config.toml
num_hidden_layers = 9
hidden_size = 192
num_attention_heads = 3
num_key_value_heads = 3
head_dim = 64
intermediate_size = 512
vocab_size = 1288
hidden_act = "swiglu"
norm = "rmsnorm"
norm_place = "pre"
norm_eps = 1e-05
positions = "rope"
rope_theta = 10000.0
rope_fraction = 1.0
qk_norm = false
attn_scale = 0.125
bias = "none"
tie_word_embeddings = true
parallel_block = false
init = "uniform"
init_std_qkv = 0.0146
init_std_o = 0.00345
init_std_up = 0.0146
init_std_down = 0.00345
optimizer = "adamw"
learning_rate = 0.00197
beta1 = 0.9
beta2 = 0.98
weight_decay = 0.035
lr_head = 0.00756
max_grad_norm = 1.0
warmup_steps = 524
schedule = "wsd"
decay_fraction = 0.896
decay_shape = "sqrt"
final_lr_fraction = 0.0
batch_tokens = [16384, 32768, 49152]
max_seq_len = 256
doc_mask = true
train_tokens = 264500000
max_steps = 8611
dataset = "wikipedia_en"
Each number is 128 + 24 x the weight over its row's rms, rounded and kept within 0 to 255. Layers, rows and columns count from 0. Numbers have three digits each. The size before them is the row's rms in percent of the matrix's.

# layer 6 MLP gate, 512x192, rms 0.0973, rows 466-511, columns 96-191
089:136139124161134123140088131097132113138143076139125122145082162130103140136151132146111143125137146147155136117072133121116167118171144144103126121150104121116158135158143104158051138145121156054111125108107138121148120091148103123111148134116147144104082137113117149135102108109120175164
098:155150099147135133093147137096111118145150152137117125103114142162125101144130137167161136153091111167089155118148110129110144088153122094154121108148139136134135153127096109117153144122191109115114150102147099125167099143143140127103106137137123124186143145103114118172163101134096103107
094:105117125100129122115081132140121112071085126156127156158102149138114160151121127142113154160112112076123161132166107092128117141157133121135133147098174127143098132127090123122156129154145132091140158109129124149098129119131136164143147147136132084111139104094108118098128127123125110142
107:157111146137114092170158099108103122139127149088131168106155148136160130077120146134162173145146119143118088089117137145121109135121150123170139180128164136129134153108131145112089105145112173107098113148118114137142089139116103178150168092120134146163122145092137095165118138128160106120
095:148111094129132127134148094122121106140078108120150155110151130159138141108143158156149132123083176126114130138111142110121090152113170111145121122189208151146121143107120122111144135164116108146126157139100110121126121114141113116133126094133159126147090080118105125139133184147143099123
101:140137143102139114152117156087149111098121129091139121096065122104121152117133061127068116128147098131149116099119165102132155161085112129123112143152145143114088167136098137159132147149145151127121094126144073160133151094118105118137146144124148108123124137127134104180113105068118130112
103:127115137126126107126171099129174116124091102154138100102153102131161150162141123166124138105094141156137134150129090114110104116162133114148102108136177133142106140115093127122123136124098160117157135152102119104134134087142155159138109102165129118155132091142084093106156095149115157097
096:178117163137151162130099140092089135153088102134113135138136107103130155085134120136148139133084126120139113098132135120140077137156136112098111083137138145126091129145167117110118162140179110130095116114111128156129143113151146173120149135115124114129132075140149140122149121081125088083
103:128116118137149139094175107157108086158145133104147155102111104175144131118164159131115146166153099134106134134151141119158147146158153139147116150108165108111126131144109191128105133123133122147123098141149139115107102110160092152126170131136165123137124135111161165127132119097102111096
099:152163140111137138124133097125114133102122138107119120141176128109117110130138142142190114128136155104138177117164114081145111156145092091086140114097098128109137162092166091122140153116155117093113101108112124116125097132142128162096114115108142116131110104125057155145192129159140118130
106:147108090124109141090122084098125137099119133143143115128130149113116112129156143124118133172132103136153096101156128121148104107181101138187127082108138102163157153139131150112141120128142116137114120138102123124125137128157141155147169108192125174103161116096089113148108138148133168102
104:146152099120134101130143104114096067128150175112115166145148158139160102122131151152111122118098129134141132101090168134134107126074131133130130167124142095116091118110134117127107116091115119117130153164122096119132138129135146108091127111138130173125108159107103183128190117106108118138
094:135103117149072078112160109127068124094141138099100135119158147104104148107149136078121131147141132130140122072118095140113143121090120087102138161107152124106118109118140101137118172155156122126124152093116111106159143115132098149144146073150121162142104084103093143123149162160094132137
103:149141127105122154137132129127122077106110122138123114085141139146140157134160164149173140133108116159124134148119130116068153126114203144168184145156143099168125128081093191096133096088097111153126125137137131137127128089126098168124153109130111112140123128123169155149125139101115161092
102:141158108136130150099114137141133128137121132121121121116173120151103128152145137139126145154140126126134149124124108114109101126159161121130154138155092127134127133087124170142162120165137115136088092123110104172193102139100101111149126118060150118144104106141126105096099106139108131136
106:101138171166151141120125166118131118095079104129142119160088102126106165145131087126097141194153119161118127109179113101150162084122132148144127161139169095130136095090131139162122096159140127126104154071086152136151128118113110105091134103162109116161133121102100151146161124178112121149
094:156133084144123125127152104124147127129142144103108150134095110155115154103152116140132136105131130156148140113125116124109121105139122111168148149127152106123113130085111108131105157130122133098142180121121134119133177096122141107189107104128153105145102147131101060096112142090152093146
097:136111149084110177123195121144112108098154138116144126142106118129123116177139138136129155135128100155098112070140132140138101121146140084171134123125101161123147143118131158147134112126090159148105148130149152136207123148095114121144112160127213177155094139158124137098111151117161131116
106:113118157139115145154105083125135151138151169103158172122130149147117129133142140149160143136176153136098153162143119165140126158134131074115109135135086151184134118093108131112122118123132145146107097134097149145133108082175108147148144100106107155115097133152158136188142127120128139096
101:175119133108157135072093111124108097108129104141134098140119112121130164125128123132124138161100131092151140130153090145131090115185122101106154100132120158142122131117160150122119105093150148105087108170143092066148138137130128159123135107103127145180082129145129106090094112140147133106
093:151157089154132151114102137136111097092094103068130091148125111144073152142120144133148131152101127130134199141120136146104116088171120148138127111163118108136108121108143126181149077100113126091138141128119116124140133122103142131088162137134137102140078128150121118111153112149123158147
091:102161138098140092166122176118094118109107155096169133122121151106163120117124109095146152142170144153149149116098184133170121125145134134094118138145118127136111115119106140152102074185148137127138122082077106064130128119107115127155124126137112125164122181158097106099096160140148121150
099:111115162143122145139110157119101119125128126131105059086115150118163142120156107169138132108113147185117140139106117097097130133156131124143140135116162125111120139082126127133140145149114160147056113112116141135146112128125077074116116149127099171156084104097106134128156092121096144118
102:127135115144141138148125075122180135112130135090156110092107118105120188173153154144138170169122120163149139109145179127147113147143105114138164149116115083141093108141096148130125106125123106124101120049116152177134111138150094128117108087099136129111149147116168116121111158100113115156
102:140146127120150108133136100157117100126129114182140115093123109124133181116120097101073163143101166111107161074154112107078117138134149147137125125124158170158099157114139180147157079129115142153114179135127137150120155113102119120159117104135092129146102126094140121142115132113081148097
089:118137104112110099160138128081096120154139147093160182134141095111114128095116165100131138114130102118116141113158095103131144128171130123141123138140149152121107136068125156127168130153100115122171113119121078109167112169074063146121114149124114134128116156111110096122092158130087099125
107:148147101129120137133155149092098107082123109133117139107161088140098086162122137077089115117146189130123143121140141118106125144148159111138128151173138152097127120122100099155108144117095138131082093116094081166129123121119169120143133140143108088117083143101113100135121075087163151150
096:140155145113134121141136122144091095140141145137108135149129131173148147113128083119139165147121153110148125107103096182153192119066151155150155112120181105181102096087080155142108141161175153115121150151153154137125153143115102077149118127111104138140120129083104128134088170105136135126
099:174123118112115140151110138120056109088112107118108147160146163117143133142077146180147156113126118127157146127132108126101089119133168074121115134166143137099147125139122124149116124119104137097128102123161113138135110138104101169145122100101136086104135137148084143126166105162112101147
100:108091140143135103099125170149121139160119109135165128107149129161105114151129144111130134132127155166116171128130128125153115125101146098124128107097162135114105171140120114143120141167137133102131142121119173148144119106112119139118173166094145113176130147164112148096140166060078103091
100:160093102103153099133165131134142140137129099073150141124122124156139142112131154126174151157092147148137113134122142121122125168087111079166106181092125110128138143134119126093132083161101149068127126127092178125143114096126093153121088127121166105148081121160145133124165130092115122168
104:165142083111145097138098141130089101147100105184109143135123078152148140136155128108113179152115106111152118116121099137146140141128124130102106135113152134125122153131113141141162099142120093123102144097082146147120154123146121137120144096146124127139132117141125196157119094120095164078
089:148131120097128125094161172141145102127132200142139114142135141125116116139160116119095124180139152154148133126132195133154140116132173154158155122118133111128114198127154134138139118116123131108128123075123128139100123137123111107133126083137117135125157120108116119146130139081156145093
100:115135109132124123133140168155102132127112098141148138113099100136175144167093070117111126138114126147117146118119133150172155158122124143159132116110162100153075137134085145151174146157124121106118174143098123104131130119099113115119173145146122113092138109119157128140100118097148143139
096:149126136167102135152112106104144132142101121114134130112138118106139163098169117178159139154155121146152146105124172137140126107121121139120118101130142121128158092120145153170071129160172187164089132124125045100143098085111085098124150094137147119140146132123096115133093122156134156141
101:117125121180119103149197140091098129147120137101152131144122129130130138123086107128190180103138114139087146126114098118144154128103156122108150146129127126146135141126117181136144110134127099091148127131109126130140094106114094159057114086143113097107162172113137093125132144163136123102
110:146088123083168060107165133096162122132084120122151138145180084141130126121145121141127166147133117133125125113149152090148146137081103111131152134109158094172136120109100149083125107169147157116100111123110142105132100123136096183163095118153088139121125143132112099146099144157120110118
103:153162134162116121138164154102137131164098068110111164100131131154134115132154143144172155118101126110120150152123143115157128094110133154124149124086101102093112118124120110111122115124100112111154113122155135121117117118085114174123118108143141081100129133149129126146110166105133131104
099:170134107130153162123084124132145121105131132067166145105109127124162109140114130121150078129116143113159108102133172170133095123084131103125115143157138118155162099145109159135077113113115141112110153131122147111173105117132110137127172101095122174150165140129120110120129125089126139123
092:104179088120187105131106110127089119171143141092133128123121143124131209138155155138139140158127136135114138069114149122109112124119091124116105125097182119142096132103098154153114135184137146113099093114138131107144088128148130117101158141091172121131137134143123159171143126148085138146
100:116093152135128126113157129140139091110138087075130143129095142107182125125150108096123159159094147112133132152138106133151111131103135100144137119141134171128116146120145122156138096150123160121129179145132159121157125092111097188155122138103147106122161124126091129172094126150184107106
098:096111134127146109097137109150086180119180131120128115121183106159097131127129133151120119106121131146111137138077130124120094095125176171090108136144123123148142132111124157114146137147125125143106154106132109103128153114139116079148116147078128098114071135143118111127123081159108123090
108:127130119131164140120116152118122124129146154080151157093191153135141123111131128104138143101114157180151172114087128163159105108107098107139123122126123144145151130099117136152086128137127127103047136138139138123178104147095139124139133155076128106152136181151126122140099107105114094167
102:127168108142139137187116151134138121109153152077084143089112147123121149149092157131154139095130140139123163102109100120112127132145142092132092142134129145134129095117134123123120116141115162107130115123112130113168096096129168125122151139149122175167096147119132114146163184162144125146
094:164138145169110141123117180061108123161092149177121097150141131154123138137127109106133142118112102183097177136129094090133125060131132126138127102131120117118156076093150122173152109159110117140114145124170159081135109138140135101164117138161058154127111137157100148147118108142130120107
097:121122110125096154117147087115132087137144134117117162110106144105111094163115188157147148123122156133069119090158145118114153135112149135139099165064123139146147115106167135112131126088152126109132153144127156135149103114140103160165106119148088171109091140126138136199184133151117166098
# layer 6 MLP up, 512x192, rms 0.0944, rows 466-511, columns 96-191
091:133128082106169101125171115150095101157139157135153129108170104132137163101104131136112147151109132112111150101111147128155134125117158138169154145127131118094078156092122164119136092106150114148113113156097105137137126121066139152173120071137171094143138138141108077128136136156104108141
096:103114143153152080102163162112105145159118136155148117166158119123159167130112091140141080092141165121137144133154110119158125147125127133113109131107141100118084123146113128120124131131097124146142118152137138157086131127129140136128133152175099158129079133131087122092116124142146127139
096:129156170108096150144066101136111144102122152145100125170150112103153147077083140138124118087162140123078131155132123142150124097086077144137083119102176070168151104146158083155142110157108132117151127118114127094129156122143113106128149133153151133107144099123123098140126121147118145145
103:107081116148111043120160109136146112144119102102155150106161070161087133124117149161102121126134168083124124157109139096140133145127133117169160158136137171118132147128084137097128144161129126076111146107109137124125140149123127142135171151109133158143169156098162138151143133142119112146
097:108096139108116145087142120155158126101097081199150139103147131140146166137077119166152138130107142140114139150138130130109127124153126113163113159186114172151137126118123119084158132109142118145105152147112156158161150142093100078109094115121186111152148050108121097104109144169147098139
102:117089129118136106106129116122103130142171118149116117102165104135136112153092119143112180170118101121158134158100117144151128144106170178115125164102149135100148177136147123117179126139126103114138117124093134122100100145154107158104162113127115143109137099084159109081166123125127126138
106:120125155110116124118125161149114132126129130134153166115135132142124108103123183121086096139134133119127158177091104142124127129090130128087178166162082127054143121147125116147113151128144067128110149134169134129142112139118082146130123141113153129152151125099117141117158135096168115113
096:178097111122134115117072119146090127110118090132108156137190182129097152113114121131085105169082150107214149133115149108102078143156148119120094140150126137123113137102135123127146117092089118141117149100095083134171147164151110157153135121120112118132106152126144141126136103123121082128
101:153103074096136150123146100110092103155159104116169107113099111097116123118104126163105097150117083109124141096147055135142125111125101135156098137128107141152086128119165143112125125078124091120132135149139086135123104110139084157176120124127129163095107150167125150115165141130142162111
097:139118115128089072141135121100104138109137116129118118096108122120153152123107132105135125112159119148160127097131149098123060169126104131139130143107102135120159128130126095111146105121137167150116139108123110113103116130111169107078155076167129141133146133109096084140111114154129086153
104:123159135138107118109111106096142099146124167150128111145146169120094116103126133132171121156179168165172150116108109130109128170150130091093121093163124158129158120158156103127119095130126101124143148114129146107116121113124120178139107106136153131124075162131090144115126132131141106180
100:110138138119105137144129156101136104180111165158135126170038092141133093126109117130127111111118135122118127128092108129108141136100154188104130089112168149130131081104123149152117153123111081128127178126177156157086109103145123113129135165131134108143133167129168102130114146149164148115
098:125142139115121106089137090136133139158128151120131156116139147134092158102134146137099143126133068121118084085102126101098096131111157128116084139156120190135161162177105118176080103097133133113106134143128116090137152117107128147174093094072118138113130110153138119144113092128123115131
103:137139152119114112099129111080162141082141102160120144114139150132108120124146113104122145142145097101125115152182120174130108146125106134137152091150107100114094136146167131107120140154118122109130103154118103129129118145105126130176101146106165149167126116112059092096177133123143123144
104:131160161127133112128090124122129120163143120135091088133100105149085143128120129122102129142152164117109143136131111117117146156109143107152163132119085148105138086119132169126161133140191149117157136154153133216133154125095135097106149163109164110083143091108127173145093125121097149132
106:123100133101138123117127097131091154123145124109148184152166119118092100123103146123144096098147158120134116121133141122159111155089098147092102176122122163148147131134104143098122150093185142145109150128120084142117115133156124113133138163107138155106144106071100120130108191100128133143
100:155140159116139126124120115162123118167132116076121122139154108124106123135117188120089147136126101141128140104106134161065165179118163141099099144103119125117127146137133122131114156160142140123095103084113087052137110160121106144132126141108146174131130144159122153132152127130101176121
094:107050128120125104121135116109163136149131134140168107155145061102113100125106155176130116125161119102134111112182120072123136099147160138119087110154121128121154097149127128128135133111128129117117131148103115107130138131154156146140119116134085118099161146161117108110161131101118176150
105:117092110130120113136157095140158140134111139133149163068066083116156179134132099123078106149101137137119133129099123161108184148136123131137110112121123158125108101141120151094136147149158139120121141127141146117143099110153138108077105106142112137164155147113123088128139147150138150129
100:137104127106108102143151128162124135106120081125120127102134094143128114149147079123149128133094093142079097142112121159129161146136167153111153160130146146106100182141132186116178140172110125126112120116145122144109127151128133122087147102113156153113118123121180135121139143147119143151
098:145130113175128127109104124107119134115133133124120107125092109140106107078110173137151097158122113132148169124143145110101140125135092094152146143128088126125130143162151076091141128096136113140138152140112148122110152109138162110120148153141149171075089106164133141149156124173145140136
100:168134099148150161104132102115113104146118097126117100139140112147108124135150133158106173181120115136142157131126084110128128126117182090200124128160138116107157161092151139139130145148131149128117132104127104210144104121159095114103152105145111132117122113122143107187149088122099119154
097:122133111147105103159114126123157126169121175104159109094093125112144147128140145165166186142147142132118136109150125144093155072141160113135118151117117113112147101154122106119148117118130120112121140099155130099137103142176160120134103118165106133165068093127107146116131120152111129121
099:121119132160150144121137135132113118160137135122163118135154114108092086105177162121115155113129121137126160137148092098128154137130075115124135123156148094086088095123130093103129167170098132104147077099122157139147141146107136128164113153152145104117093118158071093141156145115162098156
101:064133149077148140145129119118139120129130154126149136136108136098182127167150079116118146118118116140117131149112133145142161171125136133100124129132155146112101153126154087158153150140112145116094159094139134125176140141130104154100143131125150124150164143151114116144152175085135121170
103:105126173176153123099162135126154139131160112122128148127154165127134121156110153108138134106169165125084099147091120139128110132084138164149137131128089170145124138098125170131130141138155140133142145146152128162139099112131117087143128111119174159105155115125158116140158143123171072145
107:158123116139094145123129086100118155123146130166110173102135110113094148105128145140129126121173150127128146116140071127132074128125189148129100157130120122140144103133145103159153133119129137158154110140157154098149121117114106139162098103152151125087188144155091134129173112115130152140
101:111092169123120124122096111170116166137157145144105115145149164157120150099138139136156152150123154125151097121146100149143101109124129138173144129131145138118134101167110124118133118104133160111141122118076135146108096138109121150157127071124141154161149154135118096101093117127073120115
106:091155116166144115131129146118095131155156155095128112133107127138129168151113135104138127108114087124134129124100136152140131153188092138135114137147167106111132121151138159088146108120124092166104164097108100155133138126169112131121118150134112173120107145127131158137075124157102120089
098:122128078115154108158162164149129135121144121160158129091124166143145136152139124126142119115096122187131133137114173126125108146116138145148162127093151156153133109094119117138106119140117121093107104180080133119073074113135130146146102141106148152168127149099171148122116119155126100121
099:118125193137111123161093138146150127152155115116158111134110151155082116133100140098093156108166127139126134122157099175125139102154130136165131147164129115111111135132116116113114137115123138125138152158149147111111126118164151080185152126129156167132150121130136123121119104130110121098
103:152166156189146142135141160128111100094127160107099143141132089143160111082183163131147134110110117103145134115113125130138113116137145120132130150141160120092096075106166153125097128092097064103140154143135130110107140108145130155118107134140117123139089161139152181123176118116091117140
095:126119154132095128148090135114125131121140097176115107109121113109109138168104146114105122108129133121153106103127129143128133079101152165099134144141130094080100152146145109131108126131154125111159084148151142147116112173132118108121179108141124103126129093121137085137122086117104093108
102:136129154117136115159100137107153107156154091118130124144111100103143106150104151155046131141176126143128135125156137114135106131185110125138135094185159143159155121151093110108114087152125114133142154122136093174172137112114066136216123140131121110119158124131141099174094135112161150126
100:105142164121126143144101097151135163111089112138159079148101088114108112136134134128143146194172126146147135109133149156114152138136119138097083092145077125112121118092116138131140135138113124151119100087120155190155131171140119116141124132182121088133093132111148140153113165131143151091
103:115149131107145143130141112099106125117118111148140094112123113127131151125121160137105174120159099136087116130150118111101120153154126124110158099109097146139117134147222108107106135153121120129140087104114114169116108116123115112154126124141139116133119135128108103106160144138113130136
106:151075100123149132113110140159135103113148100127131124172113108118102153140127126150176127119116126144158113128121177123170136077142085122157130119144120116133117144093106096120144128111122086135121119160149125146128088107140148182126139126147141135114149178095148119169112129129065107137
098:110092118097170130139146100149117159107142123117140121118123097170136066145141144110143138113127118084131141099113112126097107145200165111097132116199090090144116146105159137118175109132108132094151109106163096131130091150177127103138114131074164160126103137116090125108182137145099084088
103:112171136142137150126123119122143131144119163164140091122155172105156144142181114090174134100104121156130152113076103147153135104132164139147138111133117114126122129102122130156153140124126173177111164129118130125066141140128119124136131121142109124128138071135170139142097140113125127150
094:116103161130144133097123091127156169132103134106148119115136126136132090084103103134121140138129176127161126151072103147138098118129166108169161115135095152146148157140158106117126094095104126112140177120078102148142144115108122159141110132124132156124124190158110116122074153150145155101
099:155102117168148135120127085164089119150149131085132121125131145122126131168152120117127117081165124147111160110120164110159131058131148114134122156098098138144149128132151137095093140139107117158177172136123128094165098102155122121092083069099139108131111105144130149166111130119126174115
098:140110128111132125065178122115119151150137093152147185088137114159102124089137134110128144123140154088138152165108160100201099125088144076115103123104123151122114148093093123133161153148152097162166155124125136149108118132110131162087126145127133146130151144124151126148154107141088125145
105:150122151082119155162139137135123138127139120153145147131096140099115127122147141080157145129180142128108162119160076133156157137128110144139083100109091137144109085128159164145132155118110116143096156133123130153112114113124146137146176132138147141101138130100113086142117081154105145144
102:118115122136147102100112125123116129138111189161124174157095154175142121134162121131142101113128148145124095118095126107161117121121167099132110099121070140155135127099121145151130091125106128136112098133139139084160108121161148123118102113086138106097060099154156157132135151155093128131
096:125112131122145138155145156095103081102126142145152146122161144133176109080128174121146111103129096117142112130097122084149085101109149147123132093127175100151140117141148127123110093143115141138168113110115127138075133098101130171126167097158148092134120129138108145183140138149117130115
099:148150170160168169109101132136156127119142119091142127104173164118119136157129148126105136141149067107121159128086060113147137099106089123150137140129140148124167157167193131146104110103112146125130111138122157129125151107113121161172126085106163123136093124133146128152121144167142133122
# layer 6 MLP down (transposed), 512x192, rms 0.0932, rows 466-511, columns 96-191
095:145118120114135102148158149128117111130131099140127134127129148173135177129117141145096178182152132099158103080122130111107148123149133118148154128146129109067107105060132151141152100131133189109096137133161132147169145135110105166143157107159154095140142110112151145137110149116082126103
099:103142142152106116103164167109157100163126106149113129114121141118138131117137132116125106124159118138158088150127126098140104121114106156180129100136100134136098125165181154180132124162091117133138154119123145101107122066136107098116120115097147140101085103146123127159120177128145133153
094:111167120105118084114159152128169101150124125147120144125145113116107109131131151110167168109144108170141132160169112133107129114180112149110135122181084166149102151132138127096130113126132097134144112139148144127157166158096129178165180105112127138174066163117114087099143137122094112116
106:093084110152181126104161099146072146099121101165133152156144090141135110105171114131164131160131101127135103125124107128157092123111123115115108133156137129116130141170116138086149197176103105111138123112109162089122127128123127078155101109108138102136097131154112103152111107073098108125
100:114128123155049110130132132126145146113130143129108084132106136118148144129109109090076131103152155133141097130186132193127135141120165122113120122125128160110097168118131107137148045116167132087140092161068119155151114133119142107143143094119159133112123097133090123073155129110096136152
102:153125111159121157131149129158102174104135155092150159161135196108155140124141105098134195142110153057134130110116136143107149124152117148109109170143126117132136119159130106140133096125132125111118094138111131125130173109117125120142108098122104122133108138145105110171086110118109123131
101:140109094130132116137136125175124091125145115135146133134125121158094072111147168111151127107120128141145156139097099161102090150132105097119153144123111134126131114115137143133107142118150128153086152120146153115135108187143076157118146123111107101123134149124122155123115128147145124146
095:091082124140137156167123147140148131173165104106120182163136188171141115143146177139130153127110123138150155165139109154147140129147140133137109096115133089146146132117120130139115104124130082144135109095101129107115143166101124108148140125093112103068106140167113127133160113100150146133
097:102144118113106130095138121120164135093153156109113149163123125123095132150178155165114141128114161089135152129056161102131164139103137102127154117142130095095093071090100155099116146169135147119131124109145151152131107145115138111165092171167066134115138120141093177143107135114121127132
097:102133136134152131152125128146171105152118139115139104100113172137146111103146170141114104082150149105133090116199102137141109152142099098071124116164128125118099137152122084144120126143124139150138120169098097105151096142087123145104119178090152129136116107141131129157137132114092121113
103:151097146098089113150088081118129092165099113142112144117146133119093130124146106174097149122151100130076134159114120130103137149145177107147116122161165134158155109136097133115151120129123095101088147103127129129108153170132127104113148136137141083150147135147149127137118140194110121093
099:129131099109162132114144146174114126136106157168154146146121120138153135121133143107125139165160193100133152111151131151141129138125126139111169083171147100145120095124129132143134176116129126124141182143157091133106135108138082095150103167109123132133086094129073127161094146115122133152
099:087117107119168167155123164156129092141149147142135178111104164125145165086094121101065135168118109083096103145129162153173113144114156083091132134152124173111102155134100137126176120126158142106139112150098121123115111124123141123127142139116173127095133122150161113105107150124112128098
104:123135097100123125145102178132116163109118130136146146156129183130137107132152129118198157126162160138151086096104152145111097143089140125111121144134105127135144137152087097114146107101133173115118138112111140148108156140137134157113155132129134140141179109112107125150153148153099147124
102:159155132119122119129143139121102099117082174104116124107140129102142131151117125107124132117121137180145114100137138098105136186073129114105108119130096125120124136134183163157158104128105128068137147115099120121120173093126156100107130117118150141129139128121104134150143088105141134101
103:098123137134142130135114154074129152109117092170132123095150130137129114134178145136143147085131108110070143152175160145118103095130120125138148165139106085142104095118088134126106147139114122138096129123115143135093133133128115141132119154115130119114149119110152096085169106085121144121
097:120101128109135053147164142145100137129126148123123117129084112143135136121124124115168131150131121127104132110131118128134101155166115127083120138083117164115120154157109136155135135158112081108135137099136115120116133154088113164178112138108073082183077132178118101124113126121085130126
096:146148149120097149101140106127144108130169109099150102117108072103127156163096124081133150124119133126133168092127149108131153153122119134123163128155117131120090144117136112130142137135119113162156123120135121097115125080180136114131139085166106090128137136111117174112167117143141134120
105:059161108090119159180131126110167143116134142153158110146124163134115149117133129179140143133156102126098109179144173173172146108135125111139106157149133153138088124084102130108179089127133132105152097127158133161176107098118166123119107121149160122114118126148155126123122125114116125137
101:168106152144061134129086129127165146171098156167107144127140085147106109150125144137130137061150121146094150116134104114119114150147144163161116117159147150110141141086151091129162173091114123097125138130153134178130146147135134140109154089158149109119104138118127118151112125134163131167
099:147125124127115105147117138131100117155111135163097154117107159140153131105117109110090132125138097115125080121149116145151143113115113162141126130113056159160153097118152091119098115128147130114123120143129099069156121144171139082142102107099123087101108124128100141145150133087097097170
099:183119155130127125130072135119127126103131098111142143101136092089104137121096107091155143155139125145135165118125082113165144138156118112123150123091103108122104137096107149109155128092140160145145126123122119137128151079125143150139163146151089121127098157144129124131105142109122137122
098:108144137124125132127114147117129087137118123107101160081107076130168128155101139121145103161107144127176121156120137108092073135104103127102144079149176103115134125142123130114140133150131122105119097115131138152114128108158107110131115155105121149149106127096152109138149127150150110123
101:106134160149113117144078135099146141094160102123142106121178141087127087115146128120152112133124111111194112144106118122141179153109102139143100171124139106077094154107151127124126137159144117169102123153137143117127128109111120110168134140141120149123123107135155147109133103071110124149
102:145144155144081144154090119110122117149146120131110171166169157120146140090165111145137156146111117095078132151142140195136118116138149137086147125143086140103163106099115130138137122120187171102157084158092112090094133153151111163123149162153127099150154109118095088088137112184125132141
099:149116156150195132112126134130124098135131124143111126159123091125164095138101130149126121138111118138100111129108118110121165161117159176121163121101116130135153122114104131116135108124134162114104150116125149108140103074154125060121120109132148081089133104118115124157138131117135128144
106:158160122126096134141165170078141132114119123110123118101108166121172119136127124126156131139129070134132099128165128145123133075129120131169132104117079116116134134140112142158124124078170109121129091125111130127083167110093120127097148100172159133126117145132147105149135168149177114124
100:113180098105105137095167154101138140116081137121155123118116143118150128142130129112162119135100142118139082129107119116092085064144126122177137113141122092158103131147118134161122151118117081138096090138118091135103117131099155120095113121119178142100127165152143120141139138095126129131
100:147139158100195112103132077110139124139132136114167109126154102145112140121148140177118116122138135109121137119116117145114104161106126130117172104138147145123136141131123121105140093160114142142116144123151086161152110123169106115147109126075128121094165120148093107162135124138089081121
098:114130141180111157128122136112092142127123108112119146158115155085113160145113081125116109144122120130146167127133150125125089113123071136151113181115095124134129171114107195136138151124168155145150144130141143125112104169127146128171102085071169156138089178146147130121116109092158156133
096:146137148122180160132080120125124129141123094118131133149092114134089153132166163158094113105148110177139155121111130119117121114120083114115141131142148188159128160125156128111134129129133121101162130110111083125141112094138133108091111134117130086103123137146152123134160161137097119147
102:098138144112091160169119109151115140160082089099116103148135117143125147148174141138093124176140136116117171139148098095107164166120085147121054137126112122168088154176119151131120143099126107086134112095140129166131107139144143153106133125119148165125126154136128129157150116152168140120
095:098173130104132129142087127119150155098079113144119114148159145161127103101143120126130163121136110133111182112152084105126137113085139132151111113103115149135104108128087091105129145150112118153150117119133099093117090072128138100160092149145103085098133156134107136122083120107132124149
103:091150109145142120099098104151104120109141091102106142092135160138122118099099120124108146120171144171136102160122168137174113146164126124097123133120124125104126096090138125137136137148146100135122151120109133109092142108125145139143157120185144175141113135152143109162095129152155076151
098:144129138152094137129115088145139127106164119140115123135144131105088152141113103116114112108102121147114166101111152118139124146137143136151135132180144131081093093130138105104135112140159106098133110149113156197099154132100144123148141131140119153126142135112139136172131132140134108122
103:116119114127183145143138152141119144152095134141117143110088138101142106128105111125107106091109146162129128155117128121122093107122131125131133077144114138154092151126168146151174142132086113117131137156138172064131113152118154092084153160079138128121120173131138129123173173109118128137
104:150145049134122150105127109103185130126123141136134153144126102112108134131114133183131163122155113122095128133135114157128147160132150127112105135093131138180168156117105143134147106126122131134130159131100152120142118169132127128133124151113151176125087109090119112164142097163136128102
098:099122119125193098120130138167100157164141093104114135124155139104190083121142121104142146139114153092170112140150129139138122125107119151134123150112129050126142110164106102158121109123122090132140117138111115135111127088113126140157074138100096152102069086160097141127143130085108130125
101:104134139118117120155133122104155121159142097124127157117080119118124119102118132173105135124111102099115129157136102105140131140099125109157151134119146172157174130126142135127170120118077127134116135142137131143084125152115141107142147135166143138132132108142119152122131110167119119137
096:080184130135171134126094167130159117106134159119145130121118112141120117127114149126175160140152160132180087094121100126126157100151152108122090138107148145168136090093142148144079162151102105133108158107137093149101111066112135146158120088133127118129125171136138151159093153116151118122
097:118144121106044165111140142142087116114135159123136144128144137153103144129174140149176099095153088156151151113129217105112148159121136142125133141144134101138117110134129135139164129119110126132113111155117130167148112153115118121096118129130131154163108088086063128108105076182133131160
100:143127124170126132191117106096100107115113081082138148196120173091134132128130144085092124132100137127166147121146159116091156111141107124110124118101113115121191142122168124121103088104140172105123103159146129135158127148166166110138123139128094122141146120113110114096114124146152160118
103:111142138138153158116152159134110113161137084111130174108108117128177083158135147097135184140103132126148139154105098123139124117138146107153091105127114141129110147136158117103070155145136168144113140157166132105122114105104088113129139147098119142163118129089143113111125134138142163120
103:098096127130110082134090130091131156107138112124124147080125138135144074125115096140083153133161116092113140156126106084173129097140120082116103126117111128128094144143136100138147121154158084149088149090169143162103147163121057132136130118123082127132120115118126151118113106103113151127
095:114146128117165119071128074129093122107098133111138123167121123169127140124098105094138142147087128094054124129133150094161124108136142168163127174092099152117111155126157144125131135120137112149181154160119149099185143114151128101151114122132100090176101120130113129123061137118129097132
099:122109143129119151156140082173109102137115114084108162120092139107104093142146124106105165111102143170193129124114092123144108110108122133164102119111123112099070137139150153139137136118120131126082135145128118138128117158137185139136107121120111147144126133108128155148152184117143139121